{"n_layer": 8, "d_model": 256, "n_head": 4, "n_kv_head": 1, "head_dim": 64, "d_mlp": 1024, "vocab_size": 8192, "activation": "squared_relu", "norm": "rmsnorm", "norm_place": "pre", "norm_eps": 1e-06, "positions": "rope", "rope_base": 77300.0, "rope_fraction": 1.0, "qk_norm": true, "attn_scale": 0.141, "bias": "none", "tie_embeddings": false, "parallel_block": false, "extras": ["gated attention", "a smear gate", "learned residual scales", "skips across layers", "capped logits"], "init": "normal", "init_std_qkv": 0.043, "init_std_o": 0.0, "init_std_up": 0.043, "init_std_down": 0.0, "optimizer": "adamw", "lr": 0.00142, "beta1": 0.9, "beta2": 0.99, "weight_decay": 0.2, "lr_head": 0.00381, "warmup_steps": 417, "schedule": "cos", "final_lr_fraction": 0.0, "batch_tokens": [16384, 32768, 65536], "seq_len": 512, "doc_mask": true, "train_tokens": 222400000, "steps": 5770, "dataset": "wikipedia_en"}
Each number is 128 + 24 x the weight over the matrix's rms, rounded and kept within 0 to 255. Layers, rows and columns count from 0. Numbers have three digits each.

# up: layer 2 MLP up, 1024x256, rms 0.0781, rows 526-536, columns 0-127
# down: layer 2 MLP down (transposed), 1024x256, rms 0.0708, rows 526-535, columns 0-127
up526:137152126101135124116126156144134073086135130101171100142164114148164107141109182062134121121137154150142143113151126152055146105159151120065120150114142150137119122141128129122143104149155101098132144137101143129167156141121150117110095087174139134184130126072151138071136113169153106137127140051117144111138127114126088134160095113121099147128087165084103073159140108108130131102088
down526:163113100152101127125137109159117137094119184171147148106106131092093154155156127160100121083114134151137118160131146112095175154153102151151124139102159079148164140120117142140122115112125104146111131123113085105098109166105118153113149101128100144133148123106122105081142140089178126113124157117150158133175110163123104150089110131118160133110138151121082141118124119091126189134160
up527:158153101108095108146123110096142142179106077114154148125120095131143133150132151107129132130156118131112113155156105154102134139131101158131125123141088108134144120125134125136123114205113131135119124119130112125137140170131104108113143129121108124133107118116094174133143124101136102099166116117139137139148153186153108139135142168129115132141095145146102112123096107115105133117137
down527:167133125132082115132120062134118177104104101111147139131113104147110140155136126135120131146144132144116111166121110118130111145113145144155139140147115163130136136105140176134120125146109145108154118120160106115166179155105108143155111157160153111132107165161138112117106161145144136138134116163119165098159145126120110154145115145106143143090131171150163108132128116116134140139114
up528:160151118156128155142121136165070151127133138159140127127120116107074142100123149188168116124108130134105121151155132109124167162131128096114138125159088085157155143170149112138125124109137151158127134150170117114124114099128103183127150094160153162113157126126092147105132139107094164138123130146094138123121159144140125104171128146145116095160119110134104161142126111132150149163123
down528:099140162115167141140142135128119103130065112112149105113127145127082123126102112134125125130171146163149180150097155139096152147100126097145127106148142104107130175153129120134127099100136110112105135125112114110144123116129161123141069085104142147081143056112177119170127171163154100119125149144125169145123144119156140121155081093133127112116148154111102119112144119137147063146138
up529:135135110101131133157121153110097122160129092193092116144092088082151098096108136076084104120098108090150116155105140128109162109128103107124131166157124082143145126154147095104144148160119145134119147144127121146161141128101121130144134127091096169152122131110120124111109150122178127134097072127173192130117147125116159138131147153145116105119087147155133089119107091138108095130101
down529:133123141134120105132137140108111113164104099141198186116171160124127140154141100152122147191181145159162108148122181123114152129097162114123124131136145160123135124132111160111136114158130145135173141181122153145093124115091078122150111098129143137112167134161135074114120139122143124135142100147181140150078082122169099089120162181116111095080136147111138105107150101120120101136137
up530:104152115140132134157119185122139095152105123108132116129119119196110157164162127121153126134114147121157130114145141161124123163109156126142125140170106141119124112116139143152114156147126111127175145139091077126052138134134119149134128090127153184129227171096126131087102131143139122100153089109128154145124152160107137162158185108124144102116088142097094146153136132120121104106109
down530:119139134136144107128112152121117157106122109146092107127128145075151130158115123130106123094154166138169116130172116083089059138118141153140118135155125103068101148127128082110149125139087107141097139138103173101102094093152154146160121102154161122116104112109126159117135121171156116141142117112118152097133182137126104130128158153122133102154131134124100115127121141114136107150156
up531:162147150145078145136103128127110149116099132167134146111095107143084086110141163136142104181155096104171116116130150119121156084140142143142148150150126145144125146091143110126138162123108086150122126167114150112148121118128164130164140144140095131119093128095127083158153163150136178070116093165088187091140123088082141109155169111110153138168106099165149112102113105119145119149125
down531:119135125145144140120128139132141114104126148118124133117112155089119141140148125088141116091148140128119130116154167162119132106110123098063076066123158081134114106163098122102150139161193134166134159133133102148117174114143187144136138080163126127116143162111094133107111132118121148135141147083147079098129121141142123112119134141143122145104131131145139146154113115123135111124098
up532:116123128149133149128127150148155109096124129121133107139160119094133116095130149138138129147109189159125101082147139151122133150126155093100116122108153085132154128121148079132150100119157116061124116139152169122128118144123116108110159095106111103136135134109120141136112106155130104143128091114136100140163122094141096096161151176106164147134138127137131118151127120142132120109130
down532:170131093123138142108102084153086127119132118129107124142116128125152130103136131133148144132118158149124119117133100143138122172107122147094158147125153154142106132136155150099152137142098143174085131152138149134160137143116140134126162146125132147132120133113117116162156139149066103110091118130102129174100105108139113119104156184147101141097151111140132174134152110107105128130142
up533:114149086131123164159093086126170124113138122092111134135153095165160103121156109123143136140111127085165148193184113166061144131148140117114129142088097131118129134151156115148127169104191153137117159143124084169170131121136156114129155103100122098136188147080104133098142079174136099082138154114121105120105137109116150111112166116097145148114127151139130103132155132122135108088123
down533:108144134119139143165100101153120123159114104158114161144135129099156141127123134102135139130132089079134146123153168135119096134122070105144169172125116104127140087125072065130152102087084104149108180122151123105120133158137152092142133152138156133136173108106115151134161107191109143113143062096142102095132125123098139144078143108116156146151125115111140158135147129090095141129129
up534:150092126131115129161127148147165129100115100112093127135143155127125125085135146080174130085094160132129124118127120138080143076134119143100124101138110095118130105174164114149136127093141180115149118073161136157127100107118115110125144090164125128157131128126109084140176116152119123112100118108118105123107118127136129143130136101110133139149105151135117081141176100143161114065116
down534:125170129124145114111108131118132109114111135140157097110118161132148162143156106152155123115131147160122113092153155152131155150097158140119135156101120055145120116152132146137150117122112090118074122152124135133146109120191122131119111107122156155165131146121153118169162111136093110141125110075135137089116106133121108123129104082071125125135132121097124138120130143144096117156128
up535:165121127101130126132126149126159121110138123142094117172079084146099125129158181123122151099106128115119085133115146120067141104152129109157143137118118081193138085139095123134141141133130106124154125149120138114127112152179128088143134113115092138149092119118123129093145138154140171166096121110093174105136148084114173129171130138155143107130101132121096113115109095107132140141106
down535:145172169134123110095110086116088135122149097106117116126129132133142134112106123127124133126144110110134138120130106147126141140104129096100178115120083126138119120111081108121166097132122099148149142117138125129118114166094080110150125122133135090122170106146109096159136129173114095123106079142138108097145130130137129133131138128111127127138158128163165140147126110134129122126121
up536:152102103146115144163148167077117115104094143115120122168153118117116142107153127088135135164130132116177124103123132123119154105128137107130127113093131171128118139157088141125086147102101125117133132115137076095161118094125093147121139113185124115119151126131129150130168134185177163110128085126125120154132087106087135167182153108125085120173047135110116134149136129115119133161123